config.toml
head_dim = 32
activation = "squared_relu"
norm_place = "pre"
parallel_block = false
extras = ["some layers without attention", "local attention windows", "gated attention"]
init = "orth"
optimizer = "muon"
beta1 = 0.95
lr_head = 0.005
schedule = "wsd"
doc_mask = true
Each number is 128 + 32 x the weight over the matrix's rms, rounded and kept within 0 to 255. Layers, rows and columns count from 0.

# layer 2 MLP down (transposed), 512x128, rms 0.0702, rows 418-430, columns 0-127
[[161 159 113 162  99 143 162  98 129 118 115 118  85 104 140 130 151  95 142 115 106 160 122 126 106 141 161 116  77 132 164 179 109 135  97 140 128 136 135 193 132 164 151  81 141 114  84 109 120 124 121 116 138 132 104 118  99 134 129 142 115 127 106  61 190 130 110  90 155 109 145 135  84 155 115 125  92  85 149 100 124 128 103  83 123 122 145 121 137 122  62 132 176  54 100 124 100 171 151 103 133  84 122 100 139 152 125 128  60 113 144 156 166 140 114 123 142  88 134 147 206 124  93  92 125 132 155 130]
 [168 162 113 106 130 117 106 153 167 133 104 131  94 141 111 131 130 168 100 107 140  74  75 154 131 136 173 121 156  52 121 142 100 107 115 141 149 214 123 181 169 132 121 149 140 168 171 119 110 138 146 128 159 119 120 156 148 155 155 157 131  98 140 136 142 135 147 152  47 155 125  60 114 145  82 108  91 105 114 133 129 116 105 169  90 154 133 171 159 149 133 110 114  87 101 122 126 122 139 137 102 151 132  89 140 149 118 113 164 140 189 121 120 130 100 126 162 115 116 169 151 146 126 114  71 165 170 100]
 [120 213 139 134 141 185 159 181  87 105 144 106 153 112 162 105 216 135 115 127  78 112 140 148 163 150 178 139 139 127 115 151 113 150 108 134 123  71 169 146 131 120 111 141 113 136 129 120 192 165 192  92 178 167 176 138  93 136  75 127 107 126 146 105 164 126  89 112 166 134 111 136 204 168  98 201 124 102 104 125 117 152 186 104 103 159 141 125  94 117 165 152 133 152 180 181 131  89 137 214 136 127 154 132 136 132 121 156  90 152 107 134 106 135  93 127 178 138 146  63 111  95 148 136 121  89  83 128]
 [104 167  75 161  89 152  97 122 125 136 142 132 150 124  90 106 136 205  75 196 153 145 182  95 124 157 145 112  94 139 151 155 118  54  98 110 120 135  94 115 134 128 104 116  75 177 118 148 121 178 193 153 178 150 204 105 100 142 108 132 174 143  58 141 123 126  73 104 137  88 134 125 137 147 125 129 233 136  64 156 135 149 105 148 175 113  92 102 170 101 147 142 140 132 134 127 132 119 141 168 169 100 100 165 166 131 147 157 117 136 168 122 120  86  75  25  88 133 132 155 142  99 184  57 149  71 113 178]
 [137  54 102 178 159 158 147 145  83 149 150  73 132 128 160 151  75 198  97  84  97 125  54 204 112 145 167 114 140 139  93 151 144 101 123 157 145 125  65  84 100 120 117 102 140 103 139 130  99  97 103  88  65 180 144 143 111 126 153 119  96 105 163 151 160 140 116  73 137 104 124 101 180 158 106 104 128 143 208  86 157 135  68 118  38 144 146 116 131  60 127 129 105 160  71 136 158 112 117 107 112 117 136 126 102 156 183 142  82  84 117 135 141 122  59 133 113 111  77 153 171 206  79 131 131 125 170 146]
 [ 60 188 164 126 150 161 123 146 156 156 123 119 169 164 142 155 144 127 170 116 115 108 136 100 131 119 152 147 169 101 163 138 142 135 121 143  48 135 133 138  97 186  94  37 123 121 131 183  58 156 148 105 145 166 157 103 119 104 142 130 136 178  98 119 155  89 136 124  59 164 167 130 120 149 160   9  85 132 144 146  50 139 140 121  92 127 149 126 130 198  81 154 145 137 120 127 137 124  99 109  75 105 129  90 110 177 130  87  54 107 132  88 147 162 104 155 137 124  96 102  89  85 169 114 151  96 135 115]
 [174 104 159 161 140  87 150 130 103 139 104 135 120  94 103 122 168 131 154 125 141 121 151 183 138 172 207  63 150 143 188 108 100 126 131 124 124 129 121 174  76 156 127 102 175  74 147 156 123 115 138 145 148 152 215 124  98 113 151 141  60 159 131 195 157 176  43 110  93 139  80 143 127 139 134 176 102 111 135 160 189 110 162 124  96  80 103 127 128 106 132 146  89  87 150 115 142 118 121 183 182 131 123  74 142 123 113 139 116  88 119 117 166 134 159 119 163 106  93 166 158 186 144 167  96 154  87 162]
 [ 49 150 149  72 111 116 134 134 156 106 145 186 164 178 121  63 103 185 172 118 119 143  83 163 172 126 127 156 142 102 114  98 177 114 133  80 101  94 122 157 182 116 109 185 145 137 134 108 172  51 161  77  85  67 167 116 185  98 148 164 154 114 127  92 118 105 161 129 174 141  93 142  96 123  69  90 144 142 122 101 115  86 137  85  91  90 157 111 165 122 108 125 106  75 114 156  68 115  72 125 112 154 102 149 120 156 156 111 183 135  78 191 146 135 211  95 135  99  96 148 147 139 167 115  96 138  32  95]
 [162 165 164  86 104 162 102 124  92 100  95 109 109 110 120 172 131 136  87 163 169 129 104 155 140 158 140 130 129 118 155 155 172 138 159 114 112 125 157 115 112 140 137 151 139  96 142  98  86 142 109 143 118 180 123  78  95 127 155 124  85 127 150 107  80 178 141  95 105 115 125 101 135 102 208 129 111  92 121  90  99 144 126 151 130 187 124 125 121  77 148  96 107 158 150 103 184  90 126 164 152 125  91  95 150  84 112 108 106 190 158 155 130  96 150 124  99 141 127 130 103 175 126 132  97  96 197 124]
 [110  88 123 134 139  81  96 161 102 122 154 145 144  84 130 111 168 150 151 125 113 113 124  92 107  68 173 179 175 129 102 164 137 165 101 100 116 148 102 104  94 140  79  93 117 108 164 103  84 192 139 154 121 101 166 104 106 107 134 141  67 127 104 101 159 114 116 139 124 176 157 132 142 136 164 110 109 103 168  92  81 118 137 113 152  94 147 118 128  82 130 123 140 125 148 133 134 133 113 144 130  93 100  65  94 138 176 118 114 120 120  78 103 125  92 166  96 101  96 149 103 123  98  94 139 110 133 115]
 [110 130 117 124  71 128 132 168 141 143 105  94 139 123 137  74 140 157 173 147 140 116 142  84 125 157 151 137 142 138 146 148 124 128 136 116 122 137 163  73 142 107 115 129 143 152 144 137 122 118 138  91 103 120 106 103 136 161 124 131 128 114  69 145 119 134  94 100 109 135 165 150 113 138 117  98 129 120 160 134 123 165  93 105 142 112 112 123 118  91 127 147 150 104 130 147  99 117 142 137 151  78 121 143 161 156 143  97  98 143  94  88  95 150 133 132  99  90  67 138 137  68 144  90 134 108 155  96]
 [118 148 101 124 161 133 142  88 136 132 186 127 138 128 108  56  94 106 140 122 156  58 150 152 134  67 148 138 120 176 161 117  73  58  88  91  84  86 106 159 111 166  73 121  77  91 135 121  97 101 155 156 135 181 116 205  90  56 117  86 109 116  98 142  92  78 141 146  95 138 170 121  52 122  92 174 132 137 172 122  73 201 122 121 198 117 127 140 124  85 107 189 108 116 104 131 168 142 145 126  80 162 101  87 145 166 175 178 127 146 174 159 144 160  90 125 116 151  89 148 162 132 113  99 139 119 112  79]
 [193 133 128 152 128 111  99 144 106 160 122 159 153 144 136 155 165 166  62 105 201 127 114 129 178 129  99 176 156 108 120 144  57 131 142 158 107 128  51  99 136 110 107  94  77 155 158  71 139 172 103 137  95 123 122 105 115  96 121 121 108 113 110 150 126 156  71 129 146 113 136  19 115 112 100 110 108 124 116 121 123 138 145 187 147 184 153 105 109 120 132 156 134 125 111 175 142 154 176 149 124 111 182 132  78  89 102  46  61 120 100 114 126 148 150 170 154 160 147 112  72 129 183  54  53 125 130 124]]
# layer 2 MLP up, 512x128, rms 0.287, rows 419-430, columns 0-127
[[162 107 121  75 170 174 156 131 124 137 140 159  94 141 151 165 162 127 114 109  87 123 142 125  79 169 145 125  78 126 160 115  92 213  87 177 146 152  77 148 142  86  86 105 109 128 161 123 110 116 118 176 180 126 104 113 119 182 119 122 153 132 119  89 105 130 141 143 114  97  87  89 129  91 130 160 165 116 134 128  61 135 113  59 114 144 124 163  85 136 124 110 122 126 148 192 128  87  69 121 158 117 145 124 129  80 138 160 141 135 148 109  98 125  61 182  85 138  83 139  87 172 164 199 143 134 123 101]
 [157  81 108  95 146 126  81 103 168 117 186 135 165 118  32 125 133  87 141 198 100 117 119 120 102 169 159  95 111  97  98 180 119 130 107 139 137 146 174 112  95 133 144  56 166 135  73 119  56  86 131 175  52  91 131 105 120 109 150 135 114 133 133 134 116 101 185 165 100 106 186 108  80 147  76 154 159 109 107 128 116 124 148 173 182 110 170 105  89 101 139 121 127 105 133 104 104 113  91 118 169 159 143 177  78 122  76 121 167  61 140  93 166  28 144 139 126  81 115 144  94  91 128 191 124 139 130 111]
 [134 158  86 142 115  51 120 118 133  84 126 149 154 169 148 182  98 155  49 116 105  94 123 106 180 137 141 114  80  79  88 147 158 141  51 119 143  91  92 112 111 129  58 143  85 185 116 128 121 130 190 134 116 165 135 129 100  87 205 149 165 153 158 106  64 141  95 201 137 176 124 104 188  77 104 134 111  75  95 181 158 186 154 116 154 144 106 174  73 156 151 150 219 109 142 173 123 100 150 133 160  80 173 101 152  89  81 202 162 186 136 171  71 136 114 146 107 125 145 154 121 127 127 137 118 118  81 109]
 [117 118  95 161 154 125 186 101 125 125 212 154 140 112  66 141  95 135 127 156 184 131 110 145 104  96 147 137 130 104 107  78 158 157  53 115 152 117 188 202 152 178 124  90 104 183  78 159  95  93 126 127  77 110 163  91 117 119 122 132 113  95 154 141 131 127 156 153  73 169 139  94 138  59 121 107 132 165 137 155 123 122 121 108  99 156  92 159 136 112  97  99 127 142 113 112 200 152 134 116 100 179 111 112 132  72  92 138 145 110 123 135  66  97 131 124 118 185 136 138 137 140  79 163 169 114  95 116]
 [ 62 185  94  79 105  90 127  74 125 101 152  98  94 176 149 160 100 127  88 115 165 149  51 162 156  78 129 145 158 179 113 152 132 123 164 124 147 164 125 138 160  91 131  69 142 123 148 129 104 123 155 176  62 130 110 134 190 144 129 186 187 140 132 169 110 105 145 152 149 124  90 109 194  66  76 139  40  93 139 170  85 179 137 130 121 107 143 176 176 148 117 107 100 132 143 136 107 120  88 196  98 214 167 113 108  94 126 127 146 183 119 112 146 199 133 136 127 148 142 146 117 148 141 115 142 175 152 135]
 [ 74 156 100 142 102 156 149 101 172 158 152 164  52 123 130 116 108  95 140 151 107 143  78 126 183 156 169  70 174 175 165 136 112  80 110  93 145 105 116 136 140 190 135 134 157 100 101 123 116 155 132 175 103  80 150 100 130 100 184 147 148 164 182 132  68 115 113 128 131 108 103 122 128 133 117 119 127 127 101 124 137  54 133 105 127  90 127 153 155 149  86 137 167 125 114  94 145 103 147 152 123 106 128 130 161 138 110 110 253  83  92 149 127 142 126 189 113 153 146 109 124  97 127  69 104 114  88 133]
 [151 123 107 116 154 102  97 185 132 163 136 133 144 168 182 161 124 144 176 146 102  75  94  94 163  70  84 140 214 145 148 213 143 122 125  96  95 146  75 112 131  77 111 113 127 140 135 135 143  84 194 121 161  88 101 124 169  96 158  79  65  71 162 146  81 192  83 113 138  99 149  85 105 153 124  84  72 169 154 201 116  64 151 173 158 119 100 106 104 141 103 167 186 168 133 144 137  80  88 142 128 141  93 133  76  82 135 106  95 153 178 152 190 117 110  65 137 135 125  82 129  70 109 108 166 116 104 125]
 [ 76 108 121 130 131 124 103 133 160 108 174  98 161 107 126 153 120  97 140 117 156 169 117 144 185 163 136 159 133 100 166 137 139 138 106  88 147 115 141 139 212 141 115 150 141 120 120  63 112  73 116 136 174 156  91 164 157 122 120 135 152  47 160 143 111 151 146  99 147  81 134  79 204  78 130 155 162 123 158  98 126 126  75 170 174 161 124 157 147  92  89 124 111 152  91  96 128 152  94 124  72 150 133 110 160  58 127 120 146 113 105 116 132 107  97 135  57 114 136 105 137 163 111 104 105  68 174 133]
 [157 143 147 109 155  76 189 111 100 139 126 145 106 131 141 130  77 120 107 144 105  93 122 106 106 114 150 131 137 123 195 180 114 101 127 112 113 184 141 136 154 140 156  79  70  97 102 101 110 107 124 153 178 133 136 202  77 129 162 131 164 116 123 140 127 146 133 180 135 148 168 104 158 149 127  71 210 137  97 146 110 102 119  75 103 105 130  83 139 138 117 119 107 156 154  85 131 148 184 143 166 159  88 121 138  82 103 106  91 139  95 153 100 187 165  82 139 124 148 190 137 110 139 100 124 115 130 115]
 [157 100 138 132 145  87 155 105 160 109 133 120 152 166 185 108 128 110 168 154 125 159  95  83 132 115 116 154 146 139 136 134 194 117 166 133 120 139 119 187 104 132 116 130 160 139 151  90  71 130 105 169 159 131 105  77 103 145 140 102 139 130 121 160 171 119 123 132 142 171 104 128 101 111 155 131  97 107 158 132 133 116 159  90 156 103 107  85 105 133 127 157 129 103 167  89 143 110 159 146 178 140 121 106  96 119 147 123  96 116  82 136 148 123 118 174  90 138 142 122 151 148 144 142 135 147 101 146]
 [153 133 101 135 123 127 111  81 198 172 129 142 112 142  50 109  33 102 166  91 113 109 104 102 109 201  83 141 130 171 124 142 188 129 156 112 165 167 102 135 130  91  90 148  90 129 136 108 116 110 111 178  89 129 150 148  82 105  93 153 123  98 146 155 133 144 147 161 124 167 159 165 146 134 114 139  79 134 126 129  93 172 133 129 162 140 150 132 113  98 156 146 115 167 120 104 145 137 123 130 110 174 122 107 164 106 108 146 121  73 195 129 152 158 145  87 105 166  93 165  75 110 106 129 161 162 120 129]
 [177 101 103 116 130 133 152 156 124 101 152 161 116 152 114 105 113  63 117 164 136  99  94 194 119 158 110 143 121 146 153 141 100 152 161  84 141 102 148 136 132 125  86  54 108 155  96 142  67  98 108 150  82 100 204 138 118  86  64 118 111 157  68 147 133 113 202 114  92 124 155 210  82 136 111 143 164 125 101  73 120 144 194 128 116 192  67 152 114 157  81 119 118 156 141 118 158  74  63 166 165 187 101 125 158 192 163 134 190  92 124  93 157 130 101  92 132  96 191 134 123 111 198 171 156 145 142 133]]